Part of a small language model's weights.
Size: 26 layers, width 192, 4 heads of 32, MLP 768 GELU, vocabulary 1422, 10.9M parameters.
Architecture: LayerNorm before each block, biases, untied embeddings.
Training: 207M tokens, 3162 steps.
Each number is 128 + 24 x the weight over its row's rms, rounded and kept within 0 to 255. Layers, rows and columns count from 0. Numbers have three digits each. The size before them is the row's rms in percent of the matrix's.

# up: layer 12 MLP up, 768x192, rms 0.149, rows 629-728, columns 64-127
# down: layer 12 MLP down (transposed), 768x192, rms 0.105, rows 629-728, columns 64-127
up629 096:100143199107141086119117122120140144142170102124138132136110127120124160110145137097157097116152115175167107077145136125153133116116114112147107092115130103117133156151118150141154126132147130
down629 110:106145071112120114139169131149112145130108095138096128119128144111157166122154142127151169150144182117127150085120128154165101125141117151107161117142113144074069142143153081179124139133132146
up630 103:140124133138145128115125110126162102152103087124147132163160142127085165129141145142122124146118110134094120070147105129120128110120110128117095145132134147120137095109136158132120136128144120
down630 104:121127171085122101143120124131141158106160161196110124064118075134126119118113155166161127135151133166136169149105135107087146131124145152139160114130135120142109095152115094111139092105124148
up631 103:134117103166112140129108144071097128103139103144174153174147135193119169124134174088139113142145130156143101168160135132136141178134131137119146109142132145153134065106157109132116156127122116
down631 101:104152101090139108147132099148152133141125141132130127123110126149102137064137121148126133092129150118133084106191114100137157136170122131118109123123142116136118141137082098154128112116107178
up632 096:128162148117166130129120149116069116145075153101118146121154109136082135116148110104126133129134096097133098134102187156102087143141084134117146129131152134109140101104104154177100107127134111
down632 096:116101181110121095166126164105156099105134097097107139170126153113182121103151146134096130085121103141148167116114113115170131115129151127146132123146140127126124154120154165123164101157075137
up633 094:121109133098125071130161088135147171115087109107126171090139115135152128131092110156131126089151090113085165189155153170134113108129136113149139079155126122103145138119107169127094106123149108
down633 096:177138130135124139145102113083091138138151144104133164139088138132148144183128118135169159168107092140111070124081099135093116106139113119123115137159123091146152120095149118113113135152102156
up634 100:121084086157127157142110112119140134155118126123108091122150095145152157145093111088152100141134136082147132169135171113136096151149152130106167141141141109134141113182067124153147142113131148
down634 099:113128105107132147112128141139121111123107159128096118149105163112102119137152147127117109136139119150107104101128138159128187140106145152139153090093111156100122139103120091085105128154112161
up635 093:123106142158162126113144144176142124109129151128147154128125096162113182073107112168104137100142127124105165101138130119119107133139111131116144116109126141130133091122119109126104104095105125
down635 093:133147152103121069141120090072102147159141152132100138132120168091102136158107090132145129086108129123130099139149138147125161137116117120128124141173140116107120128138118122142175136104113094
up636 097:121151084136119144152134158117150105156103082126107053095180122134109114150159096126110115102150148105122127116171135074123091107149124135142171088152133118163121154115140138101146119113117117
down636 089:134135164160105130128128106145135118107122110116127193179121122099166145159164148139156128140141142149121144165120110116163147070145119124126136103097116135042104159181105102110135112120113116
up637 100:131136130182099123140099164138116104189150156162135080100154098101150153133137128180157131087184121096129140134148125153113117090114168122151120127078158139171139123139169145130135143136143147
down637 113:156110147136123128125087129114110113109101129128113107145118126094123164129135067094109118149153111147182146117088136172132170163152151112162143125130113124131138135125118146139120123136128151
up638 099:113166122103146124125112171132147139118122164100130105131113048106124151144146119134145136149132129145155135045130130139120155155086143113135159134111123100098105132086142123126127161119120115
down638 091:138122154127128130134112053153126148162160096156096140139119182138150130123114114138135132128105128134120108162102197147142121122177154118106109149156149131147164102159127101150097128132130118
up639 100:095140137168114114093118120164139155112106128116150125119127108117087109142121105114144166131138161104126110104104174154115068142109082172122127119129102113121082130163137137124109137170094128
down639 103:143128139100125086145144134143138120131150167146176169124132136117147105156112145147163077153115121105120094113132096140102151157139151133106141111048141126116150136159122156098099125118110138
up640 098:099123103110145135115100138107154173138157139160079156162115102151147169126101098140121154119133111128132189104145144087101127131082158162141172137117098105155142115139094097089174119125108159
down640 088:151132152159136095124140131156106135111088118070157139124138173113157135162166168106129127097128153104156102132127126144122131104180122106140100142114122170121123133176169153116121111113085099
up641 102:125140103106129110103134084128140141133097154136135091134120158113118140132135155130125134120135120155120131133120145084151157107108127101107070081103164155115120130143094090134211134105136105
down641 106:116062153139134126180136121132100115128104126115153115140118112121131095068113135104117097149167139124089128140161137057114152131130091110156132155134132147087108095143122134155144132074098085
up642 102:161154130120137165166104128084160171073133150122100155110166126100098156126135134109105112137126164152109120089078134127155165116186120129119135124091113103141138138139133123119100179100144113
down642 105:087068133112076108093123134117169154125138133138151108107128085152119132114125139166144130115141121126145105164165140129127116156120125097130129164120123111108101107111112124129156117127133178
up643 100:135159113160116142136148140116178122088112103128108114132133123153105138102114134108102108127085091129163118124097130120145090126124126138120110130127127158106103129117141096169171110108122148
down643 103:123137115131128092098134111107139172204121135099134134139105104174116143172113132120140128119182085145085142138154112132136144084099110138135115132111134165136169093121142108124125136126110135
up644 098:103160123111140114105089168119111142128083099111075152097143095144099132145119103125116111102143090123163122091121126106116127204135160176094128143166134133101136141116141097161128137106125118
down644 092:162131162154128107158119135097135097147164138153165126172125165140157105102162156103123149147096135137142122133133148176108116073112107095145132137133101121151087138135116172101096130150126118
up645 103:120158164162123137157141144095120162128123144143137098120066129115118095092119139147123126128126155131118115132124104169104163112099107113127145107107127099137130183124130134108082141130144143
down645 103:112154098127128119159147125123141111135140164097098135157135154096109161138152113109117128151133124121089136122142134109138125145113085126141115089135115152142093094160119107150119087093106130
up646 099:087087131157133115111140115108106093183160102155096119141177145118133101105126119109145122124079130126106110120151179138099122088163147103119127105162119108149149154134141105185121145137137134
down646 103:157175153134105103096073125090098133114133106153095131149112119123127149141139124140128120121096113126094119124167107091150107134121062151161131121102121165138114110097084113105110131132104139
up647 094:102112159142150107113111157085139116140089123159135157141106139130109120141096170120129135096173112110138137095112159150162133147110090141094132143130153155139166114149140105100133121137182131
down647 091:124130108123105130118132157129141164127128128118131133116173136200137123118159098160125117117113151136144135133158067129115143120162131152154163088138158123136154122151108124123122146148169103
up648 097:118084115137140149146094117127121125094119117137147126164147127116178137133138168064128125127120155126147128144118151081120099105102096134125143145132087104102108143124128161116080118113155141
down648 095:151178137120131153112107141127128111130121131104118115091092136093129099084099142168132110137155110122126147121120157126126139164125124134120146087108133102123133127163100125133137143193088114
up649 098:161137106166115103158160124145094144146100097069109128109115100121078099109086096091106097096165111114113102131125136108097114087126124132107134103132132120123132137117090109092168112117080086
down649 077:086117129047138140115105134121153121105120139182150120153126163136160142163180147149168147154121129127125137099132119136152110151108147118140131163159125120157130125145164149128067112112160156
up650 089:090186111172126164113136149115135145129123159146106171139063113135089090101152122098101138127113130109150129110108122172145126145127079111093117117105113110126158120123102130125093110129112044
down650 082:149072091119169136169100092119164110129107133159160090152141136114141124162137130117135120119123114097087112105088150109143134111105154128119127109098172154133107115132150090141095111086185133
up651 124:136170088097165145143109101111144094139104144134144154138078123145094111119141111102189075115172131136117149132126115170119085080153185134125139078116176173090105121114123102103121093102143153
down651 150:140126178136134133107119132150099112120154134115120096153112130122099155113143120090170108143189148153088111111085092125066090091145128141147132114120128148061150150141117146109096119115167138
up652 105:123096074136110072172112106099120137109131144144121120167162150110111159118133110113126094110182146114054135102144170127164097102103113139101155135134151158154142103122169112100115148145119108
down652 106:118124123109136143082137100114093114158151098127160133099113151089084097101125137141112158144107082126138157133127107158146154104144141126140107152149109134109160108128123094135131141130139113
up653 095:092167091122115129126145123124138151122100104100129120147087076127090090107128089182088153128133119103088100127107150123101161121154118089169105150139094151150155143091148108095135139103122103
down653 080:181082152137137115106151120108158122121149173135117153112162151122134149108151139114126120124130161179159149152107088131137115151110098115106169151126140104095151130146078124128139102120179115
up654 100:132161115147135094105120073128107134122120140130112173101122087168115134144111119104168146170151124146148136105121104129112133163066115159128128114123125122126093143103145136120114170134167135
down654 097:144113156078144172123110154154159125118139082133160117139132153063128101153121130157109074121133137129104095145165137149136119139114130156104166097138152120124140166166120161173124091107109123
up655 092:119143098162180150101116121084113165143130131132063132099108097154127143108142131139149138162102173128111136117140113097127115120086136142159138152137125128156125176121166109114090124120136107
down655 081:123111151142117096130174159124147110147139140138160097150110180098156129142116107128132125131143123126149136156131101155116118148165149161108088088102158161098136093137067103119151087100118128
up656 094:114121113110106134100099135116107100116114122122085085137117070121155157140102106129122140112096130149109132110122157112108164086146144104171147093096163160159100116114147163106158146144095087
down656 093:098133145116162127118184142136160113098141135132154133124125123154162135174067128145106098102164142116106101135129120102186161143131133123107086170131139143140111168086141120127129107091167138
up657 092:134114134110134140175157141105140132111101128145143155104124104137084166153141163097091122131090097089100126139140120118119120105108135118112067127156108131133107140152128051125124153137157104
down657 101:116166134119172156096103180154136128120198147119174123162145109150151111156164101131130116167119148099105141087142119122086109120140107116135132108138139164135142120157107134089118109113089142
up658 100:156104149134111133138146154157131171137100117106102085089090161130160122138123136106156148118157125156158135107135150102154112119156115102137157133132118126097160127108144127095110124097117119
down658 105:147128090140111143123110179116121150130127146137156117093080141145097137151096150093118187138095121155165127125102155191132174112100127085151102136133125144124140103107074121136120102122132139
up659 097:158115107166139166187105137125187139109136131083069128182157132128084080141155164131116064143118104100101132116140137130146109177088113120119156179118139155113124136118109130155126091159072114
down659 089:115129103069130090116130123142127133143121104148166133067100146128128129149105123124113165132121154151149122191122119131140124102135135131090118087174146131118134108128163124103140134102148162
up660 102:109141092121106115097125124144109104154133178162088133132124133134111118102119160118112101106145105157147141090085144125123128098098130142131161168132099161131142104100108121161130143142149141
down660 097:146172159115107129183116095128120131131115097125125122138172114129150141099138104125126151140097138129101087186145132130110133150144144120136118129176155155090115151112134162108141131150078120
up661 092:110142124166138152116131106112148084106118132106149150136120093067161100150116170078108157115095108134129123159118103130152120083157089140111116113140137130136127077123112133078136149100161143
down661 087:113115103138133099087160138128096154160108122114125119096148165178067151151157108155114091124131093127141124122100154154112141113113148119136097115075133160135160161136128109152085122174127106
up662 098:114153100155118125149109136080124128154157085141166136137094147129134102126115160086145120104118156171137128124124132187132096090112159146145161115104109134138117045170110152141166124132100152
down662 101:156100137128106135123114116187123094146154133140091150180150094157154152105146111122121171159109135117133185106135118136108191110119107102112133153091173165078116125143120094093087130120123095
up663 102:120135121119128164185128112121160150131141137119093119091105103131174127068125116145121144089168145063111172125109133092111133150131110135088111088123126102143083144106139115140109172134093124
down663 113:131148123128120097098088142133150141148155113139116150121127108132115136160153126106154066138111124159124089122119123141135128121143140116144115124146127092094131133142150124100157106174130102
up664 090:165095138063123099133129111122102129138089110137125157135111131133071131130113141130111100111146159091117170118133139124126116141137146138114128144143167145111143116109152149100092123122102085
down664 089:134145111151128149143168146135175107140117156130104108085126157149124137092112142096145183152088101143115077176132125112128138154136134129180115133095134144137149101119137116148156116145173161
up665 099:150141095067108125121135122141125115105120143121110133181098118120136134156137121151139155133147168116137112166156148123151089124141172111156168129136180169155113122134157150101134128118107155
down665 094:128161154175170098114138157124115129202110105115109160085161159155145092162110134130107117137100179102123127110151094119118160129143100113158128121157098129136139139074103128132129139123140157
up666 109:107116072116154137127090095105137127087144138144125121159106111129187159120107121131118120131132133101125150082197149128119125158058104170088138122125079121100163152170149148122164119152164126
down666 114:137148118175110126095098090161144138144100098111083160148161153167119098149100181139151126116125165103136111137127140119115132119147115135131111122114139163181172123080113116084137135106114142
up667 102:124115136114108154127172116096132132108098112089124129110130092142122117106134111132114115141112126152135095152119121093138141123109120145127107122113151129137136148126144148110127136136091117
down667 107:134167159128128119087080165114116148126151177152135106124119154147141160164103136144109156129125145142128144120135130150109131114146149117138084141144164153148127115143113122137134139138178123
up668 097:160167137090117161107175115132158118144142127122128173162135126138094122142115104114116145135195102119145135134090153140128117153145125115116130134158128154162111119155118115113121140116111104
down668 084:063132105193156132134072138089093121157123117142135130128169145132137122112141144136128136167106151137122121134120134108107136131080165113141086144117091107093120111096128105135146104140137117
up669 100:146115116094129134139067121124102154143115111101105096107120103105108130094104143137104130119105136119106170117122122103157117091128145126117119127154140155139180121139140095134081160103133103
down669 105:086095110117125102111140111130096085139125107112133140136124141121125090107130110142134118127124183138097129151125153144107107138154115178155098122146095068136136137163130125123119131112114122
up670 102:142140116089152143126135109100121082164124108136153120176161109125185148122152154143104105147090115119129133141062138145132122133123134152125118097132111141134109106138151131133131133146152129
down670 096:107116110111145115137111158130146122111158139120116117138104143134109146119102131135106152166146130147138113151161100109116119115123132091123131118111124118134116080114118128082133092140097190
up671 101:132115161155134143150126119122120129093133136145155086092156113156136134167077152141137137128128143146102069119155144122131088125088150113171168125087141100138111173145122133159161140121132102
down671 105:113136108109124149090119106075155132143161147154143174139152190129098120155100142139134163133124106102112159129138085152164134171100098108121098138138151134138088135092156146143123082105178101
up672 095:128112137115174108107154120126146169126135140134141089153092138115094126149161087129094125091110088127140116120127115176081101126130128101123090079157155092124116157108113108158181101144132162
down672 091:145138110129097144137113143117122103125122133120083163108136124117150124144122170135143149151183132128165151080101142074164139149112128146139123192127129163168141121140133145063065162126146140
up673 107:128144113131135134130151129134137095119140166137133152186109131128143126125146161131117125108145157165133119155155123176152117154117124119111132145140129135099114135122169145070158131106092123
down673 116:109132108150142098140142115135141145145114111101086118099109127124104175120110077121107182127118147154119126101126091088101161137144096128142138144117151142069119151125147111133130123154143189
up674 096:165140136133126119130116094132134131123119152133125145098142129135140118126096123172126110156137145114117129118163110155097129079112106163093180057146162144139112108142135136106149120100138110
down674 097:121142116136121123129157096152172158121121159113098137118120162152129132143178144084153088123125120141145113108136139085130093156109140152133111147109109194127106150100123143155145112152144133
up675 095:131136128109123114102135134171131168129100130118117121123143134190137096136120159101087105139147123158127131110085118141144104139151117125150160106147093130141135130131127111113144110123150160
down675 092:152120106166131175078102114136147137098130128107162118090093139112120190140126169160126140115102154139113123090140126140120161139118168097159133135113145130169130122099141163132134096084164102
up676 106:101082175129141123090111146133136095145101139144145127112119180112153109200124127099183109128138147109109151177082150113105123112146155120133117092136073141153126147132121147138156117122172125
down676 113:136121129075156147156135105152110110136127138153104113154076086115118123118133104078114110139127143117110148097130148116135104145130113116107117168166130152117129102119136127146167136143139090
up677 094:092096129128146143167113108111168106162123116159162097141168139145110127113182157105126122118118125089095131135127119131132130105124127137138093151116120087112108142127149098152114147123127139
down677 082:128155102107160139115143121090119139117119142138152161112122166134153097104095123132146128132079113148133063119124134107135119106100156109112160154118148147128180080170110173113100126142096105
up678 098:136127139113095119140128133141151071111104126159164120108137125106098102132134126116081104097154106140097154120141157135157135125144152163156160146097187160139129144159132139109184141094129121
down678 095:135098110127122100123117098094147148153099102127109135182114164130159137094099116107139109160129111117147140134107121129131142094115141146105138132149122123131134118158179066153106138147158140
up679 103:140130116137114115117143124183160087118134149179132070107122123135119164117099115125137109133125175100152097131153135120137076152115116117116144135108117128125141113172135171179151177125121128
down679 110:122131149133129137111130106120086112123090122098109096169129143149168122120098165086161158120116125169127124109099129118100176093126118109168102110113138110133104159136147134112157146169126105
up680 100:156141156080118109126092145142120118141141090149157108102101125134127104149114119137119094120128146170103106159124140140099150128136199126171119122154086136152128143086134063161143097131138142
down680 101:102081131127089120104136102138110119090124191175122146137137135164117113112134110096129114142162148124116125102080155117128131166100092128129143125094152097123125140117120078125153119163124123
up681 086:137083156129112123104121152147116121091128165138129058125183141174124128131137166143138108100161152143102084151136112115135085098148121106120161087137126152106126132098171118133098116106137166
down681 090:115146105130127130133138147075101162138138139153147170107084099096106145106156123105121137116095113125144174121087124121105155129107109166147143098115118132087088134151103168095145136131125124
up682 102:142132112094102115125113103122128161148144170117102127087104106118132131136176117096178105103150115097103121141143124179115118155115080073113159105174172168108100131139122136119128134125133138
down682 097:105178151155126165172146148153121107123118115131154178144157140100128139148121175140156130149118127127138122089126110129095085078103167143159061141127175126130113137117138089136093131132126088
up683 110:171145130124121161131156153138122123123165144146176127165094115085120195115082164112103140151174138131131093115121168134131117130101104080125134141074141095085129077182159104157139128095137165
down683 113:098116107112143104104141128102133101128118129119146111111154159108127079121079087141141120157089104104142081129121100138136148109157112120097124108127110133190159113112159108110114127138114144
up684 102:094140095140118134103159152170135125087125090205187124118128086111129118137165152104099116124103094128073128129187105109145160065124140126115117105141097119154136165115136058145107118132112111
down684 100:153155143105136152147152097149124134136164146088097119084139140165131111085143109119165136078143111101122112095118128089145115153095165137091096098133142138129117137133147151117126115129111142
up685 094:089141152150138135147143136109097092120138138126166122146164119092166145109075163119115094113123110146128140090131108146125152135085138134100108154147126149135108133174098134167149131074145152
down685 090:138132133135140106140134160155143133152135143129109128117096120131173116130127050152147209109125125084141118145087091086174086109110114144120144099111142148145189139116097146097117164115136102
up686 098:140137163112114136125150137143157122138133147161145105144102162143071186119149125137148122121148111129100164115129149118131098148118138174098125136149077164089150136110101128116146106121115129
down686 102:119137130157118121106128142108096202140162109154121145117118112122157155102105118152148145177112130105104139100137172077096146120159170126128111162106118095118149161122131117154170140147122157
up687 096:151136116132115117138112115123133115120096117133117132118155137126090147100114115125083145081122108139153123160129122113183129124123158135143128096130147191111137109131178147117114125105107134
down687 101:171155123135172125134113126118154090087173132145134118144098106088072130114150142120127137129116086097140083132127175115159161120152158155093147097141172103168136136127118128112084135094128126
up688 105:145156142159164139140117165145130050173128127093174104120131133113165098083101126128105124120181123106123113078151140133122127110117150116150134118116129132137095137141122118143154139155109106
down688 105:114137152083121215135146144107120139116150126160158154096116127159103107154132089122148143104074132109145085150117121083083090141136134156118105120167144138133139127099125168106134113137127158
up689 101:112131154137141167136080120135136141116120109129157101157143133162132126117097108147113110118133130116124123106132117136106134113119138136103081146126098128120112130173129129089178183110124135
down689 097:177134138184160137122122118149120149185134122104079147123159128147090090133133146120116148107140151124122089093176126165136121138169100133142125143092144150109154160102145087158119114141110143
up690 096:124131130141154114148095111154109145135103130137103143128138154116119103125134151156108101128091118122106130106141122163154094125146150111095162069178104123129146116126135137164092140119130132
down690 094:121116113094099139154137165122176122135119081110115117119149089137126143130155119146172119118149124137141097150149114107082147101142134139122138149104149140139093144129125184077146083146121110
up691 096:130151107081113094161132064112116154103164130153157132118130126133138130134163120142126131143169137120139147121127158144163156115187150115116135121108117138130120147088098160121146091099129139
down691 094:124115110154168150135159169139117131157113120135106148158165139106125152162097135174145179101123108161133112115094126130124141136080100113122144132136150084132156099138139097155123142141107113
up692 104:115167170064157169118142138132163090113143102152120156155130074095129117111110128106174113128124137162138161131121129176111135117115119165115131132147090140149124194146125165107082149163143159
down692 100:142148100154102092159107120101142151139098148173133112114098170136130159149147120142114078166137136062097116141118135115141095132147156096107137120115147139122107140114094139150153106079083130
up693 102:124132137175130147130150132109186142117137158133155121121162105122109126150106150132143114139106164152140095141080133115157101139110123119132154209127129144150133154111131121144133135133107126
down693 092:148102108136120146133154118174087121138109109124135155140109132118137083138095133120135077106189116103156139120145109141130129147111114119132113069104092139137096097175148113148150137108135124
up694 091:162116151095196133125138099124137120103097099149158110129095100121149140146137109139110142129153127166098138140134134132138086104162130137137117110126112132138102125114127080148171142134160168
down694 090:110113138119122160173092130128126115135129174096137130169147097122162145171164145136120117128156123086129135092120115114108091159148114106141126137131121106126106122122130119137078140100131116
up695 093:116146140133113111146121134070122143151131160128160163110144131140142138120155087132138064151129165156139159085147143132121156103144098094178164140143132117107119131132139118114140086133139120
down695 095:101164130141145125129102119115125116144100104113133100119109132129113116127089112084137157112142093143135135157117103105146131123118128171139111122113098161111133093156117098099150120143122149
up696 098:152114140136132117121140130126104135097113102181122137107128107161121153080157151170103118156165103170116139139134121138150103092089074060116091143149162166105117122136136118163140150121137112
down696 098:138087088119132112163140139138108139100089182148148119124088121111185106149120103112138127129107140044138161117110137150154126168121109173130175127107136118112137091149100131144097130162108140
up697 104:148098143158159168098140128180083106102139124113158140091095127128120141172061145099122107161096101157169110104092130161103143125160158142127148113127115126151116142103132148146121130131145134
down697 093:111151082105088078133131139068158175134101110152117108173149143128090066102138131123145085099130168159086113153162158120144142143115112066135088141133101164134170092103140119123137148127133128
up698 113:145145148155133161123082119086129138164124122125093111146100123122132123108131159107124163127142146142164135087143168128131129164161097126189114109146113159118110095132117107167102128109097111
down698 106:105130171127112144166147126138153159085159142213163085140175143128135105179108151130123114107145105140099149138076161155135118071126168125105155100121132080105100141131129150117159096093166097
up699 101:097135139108101098145148126141126146118129125115128143111128130160137130126130125104122144151121123134135152147132124109141148149129123166149103089137142094112131149100155170095136112095118140
down699 104:164110112146145118145115118139092121114107117108139113152114152122126060171145157145119129083155082130108112131158121146118137113152157123125097124112120175209126181158130086128155106124137097
up700 096:155157138079171133137158166118129140128126158141114100126102090173120114134113130129140099110071096079177132104143158183147139173126122115112126124144105114133158176123162128104166106152111163
down700 091:067119082125108197116119150128110114118166111171122136126117172117135094137137112151130120189146145111140125127126155089107148150125158130106106085155127122107144117095122139126145164087146076
up701 097:116168167135126164097133118104110062131130146158119157161125114166131130147125101146180102129139101103098153130112149121144149110141116150147107122147113136175171141122157132178113149175131121
down701 094:130118122120124120126081099149133109122129113157128132148125094113141115142136135116122167128128137113151140116116147129119170149120128097125134159111175126119135153126090168066140148204098141
up702 093:135133156109126150159148160138136109102123128108128125162155173136163089141091118101150147169133180161135163136106165108127121089130124119143138158141131125114159136188136097126126131111176118
down702 092:113117084159163136155111106148118150100145101122129151093129100134147191113134132128144151132094095115163150109135135150143117082140093142128121108102164088132108139109120134125094080086123107
up703 103:160165162105076113088118087150130088176110168141138123111127102124132121123135129160129113124150148108155145112133176119096150097153130149090147088103148165130102103105155137108138111085133159
down703 101:125131122106116144157130137113138159162141109134175150143147136157158116140164105149138121159130075176103075138177074106114137119095130109117116140145130106102148184137121126131094133119116125
up704 098:140153130102134094113136157132139093127126128113144121119099133107142148132142177147119098094112148114119125122075117086139125143136111123181101155123096109108096136131140145086101100126106111
down704 100:139127094096099121078126130103103152186118082144130118123146138138103107121131137144102145173166082073147144139110154121130153143117151140144142163120151116157141108122132088131134143149115156
up705 101:146150145120135144127114131139166120183092165096088117164129110105106146145123138085111097093145153120102118113096140145139096148131101110122164120141116169087165157141117146092109118115097139
down705 090:134093118122099121106121184095144117125089126145128113097114143114111076129152127135151113101122158144169158169158113083112157135175137134166173098124112133093101170114084116147145100179119156
up706 094:132125109119156136118093134138112113153181110099128143123117104088114106120121129140140151134127154163072140089131121130092136087116116085148130090121133119116099138102168186120092169124160104
down706 095:131108172106126097133121132094132132129109116133136100128133152174141140153127124077148130141148123093161131121140137142115160154133116199101119172128138125144141101143151141120141132089089184
up707 104:116162131172120197118130113119123146156116119098105147176110101101130112137130177086165104152155149090149128124125137148093089109111126148152127098109142142083149122115103118151136098116089112
down707 100:101121151119146121103150095117100116140133117129117115141114150167113079142108168094094132136112154116114115113093091152142141106091160164091137127114102165098154165112106140138110146126169131
up708 101:150172104150112131109162110121140129120140170126149126125111121156092145143107113115119092151136097173100166078111181157167093145148112105125100179107129107112150127149104107141119122086101113
down708 109:130124161059104157152151114141121144144156116118094089157134114132127134120120130135149115083079150159141167125151107084130149126177177151119135116126132126112139127124121124101154156121156148
up709 100:136132109106148140113156071089110118110115121068110122128082126137082130101124131140133132139151112137128149149134086131116118147086126154117117106127173110140083114113182144135093145106123120
down709 088:105134144119156077134098170117135143148135125180141133135147125137136142160180146092114137119089150131133111149133152116161166114166122107146135172144092153152145140132118125136205139125083170
up710 102:097150103167139142169155136166130116087119136160161100129094108150134152105127188085101108123129143116113147178121153134151124160127127154154112169122167118153120124122131138099115120129115149
down710 100:170123134126149088099130165125121110164153083124074130169140133117118121140143119141143156167105126127134124142156103149093179127134135093119131139142120135098122116162143160151123114117107140
up711 096:127147134123112170149120130124108127171117146145116117116084129160131125104171179098127142095139138123167104113148131149111100101151148096122122094144107117129174087091132088124131135124148127
down711 093:150147108146123113070098114138092155099168110089113131127121135140118121103106091134146143127115096139128082130124094125144143118134121129165123155103135141118129153155154119113117146125104090
up712 101:138097177113124124142146118144115118129078106134146140148080123110089161136100153128134143125171128184075168136142139121119088064157155123169159090150109112094077132189158144131162134135174152
down712 103:105128145145119124153197165140135118143125116136113116116163065147101132134128152135152130112169148100144125109110119136072161126140103160132151089127151133158114148115112127123128100149097139
up713 100:132098094170108110063145100107080104114128117178111114107144119093125157163136099125159107111106121139130114118167140101138134109109128153109145127113124135140132117141161138141087117112103157
down713 114:124102122072173121117153129147121154148148131128140093120088140130099166104102102092127118129138089172112095091143120128140119137117125093109157202103113161136137157126094147145115132112136137
up714 102:140097130158134187106090099129138157126149150141140074158151105192140130089107127122096123119114091130132127154135133162167137128166132102171156125155148146124097153115136113077102138099128118
down714 105:106131165104133054182152166160163119165119137139126137129142160112147147124136158105099082147132119099098125132181109102145152133117121109107092156118160160121107115104130118106116164149090120
up715 107:074159116110079152077161104151073107112147140143107145092108117111146157115148128088163157106133112173141111152111112147130138118102153141122149142145144123117121142116143130113128121120137140
down715 109:126169159124168130139110103126159136165148166157127111155137128157089115123113147133134107138134165091146111152105116165103109139121089124100155095116141125185170153126118129108134126133160133
up716 100:138114115145134095086135145200144086134108106142101135139138150166084101073108133130102076094155151100079115104116094115141088121136155119078149086150107115145129120064157109127105131140134086
down716 102:145119100136142134113100141114097115151167145154126126126097099147101109166122132062183133161128153097140150095112119134123135154134078113227141147118126120123120148133115162085109139132160140
up717 103:127139140107129121141133121112121102105154178159107171110115141121123108148130135138112166066106136121179125185095124121127121094171122115077129148087161137133118127093141134103112115146126155
down717 111:140089141131143104146109097139092125142125136146143114115159117129171124114117123129144127172123120107149120124144140154168144159141162151121107099153126128060130141108118127162146166106110123
up718 100:134131147163168114156157120116177103090147141162111172144130104102148125136132128137138105112120148139167118152118124125087137168105140127100121143128142125140147111129160110156144142142115163
down718 106:141143101128148111147084090139127143133170129187085105142103116109105151096127155116122136137113126110120131143150137108093131106136102179114151123081113139128111179125159128113123120142115137
up719 096:144137141142088095091136133162143154130094137168175090153162129149098153097132139134117138132112163098096121114147158152093115098118140140077132110149169102131144101135112091139142107141119111
down719 086:099098055145166129153146131068096102095123159129081132140121115156076077180119120130157142139082131171122131160108112140125134112115140108128092146105133151139140134126145159111124141180145145
up720 096:171102112145093102160136104132096127095084148072144111118144157115159121126175133122133165139133118122136084118114172136128094196128141147116166153105147177108137108101063127153114141116127128
down720 104:108123140106117125097088149126154152120121134165123116170132088155143137130101133123113148164123115150102120104167126105152127094169108093161111118148089103158110167112151113117098116088135101
up721 106:155113155150140134098068107120149118115174128123129103077156109144127161149137160141079158140124167156092077093126122119119149103126106106100168108135139132146126093147137105163130130160152141
down721 098:117139123138167094140111157131092156127114148092144141118113140072134101107147156162108142142161090111142133110128132130141139104091094139135131116115105144127143171126120092103103107134073141
up722 112:152168134122103137075136143126129162117142118141075153142112131098134119106164126102126144110146158141084071144110150125090103134098125165109120120141164118093123118160117099138136125133139136
down722 110:123124145117109135152112131103144153132131155158135082108130131096108137185108131122091123162148088142117131112113136098159086139116121123129089149088158136112099115044137078156161130125153133
up723 101:148131126161134119151101130143128076146138139121137150092101069113141116158124123074120150123138123147115140140121104090098136113138165133104184127147153118105186143111146087145113144146122156
down723 093:098134124075153133114126115099134165109145126112108106168142135128132140070122166153120120140105114116139114168089134148142158137134087137131081141106161136106068089152098158094132122099174111
up724 106:146136111124142125108106154130139127144160147126122166124137122154130112133167174148142137094139183111112119156120168129117133137134184148138113098124106089136101089145128151119129132105091115
down724 114:136097126128120141163134112082074122081127087118107115122125100131119121154116114075159175157131166152117133128117163110172133140161147129171106088102127133130138161085159113109157160178122125
up725 103:106094147162150146134138093069142115134120149108135102118141168111132112159164131101128117123173157163094141130103115130148129132147123110131142154076159126152147133117163111169141192154127088
down725 100:141165097126131141100099095126130143094112117145169130150107119114096127093161102131128143142136121139133114170155097145138114102152138140089108072109116126067125133145077144116133096140103121
up726 099:124109110112128115102143105133162134115103134158139140113128103146139112124088103120106110126139075133171144181178106152130114129143118111127127141131142130075109182125156134179102166102143135
down726 108:128125095127110141161112107109192103093123119065151146135105155105099173096123147095124146158152116125118094106070149163160114116125137140133127147111111145166136142140172131090100123084114139
up727 094:153137164097119151165105147107130150125127207118182158107123126136124154094133121122107164129133106139148167168132150127127135123131122155119123103115179124099142087102158150114127113110204097
down727 086:091126111171152091101141141135137153132136083117065088136132151107165151124094120129137102090112132128095119105137125142150148108113087090095162166160140137207124126138100132106139159144081117
up728 100:128102143139176110131111131135125104165102124151149115152118097166124114141165139132117160117103109107132088124110130132178101139148120144133092173147164165130152139084104120115129079082140100
down728 101:092138097102095137132129134151142164122133119134115126118136138103133131108087166135163131162205137167171168119134133199090120132110100101157144112154098069108088130092132134116116081152073158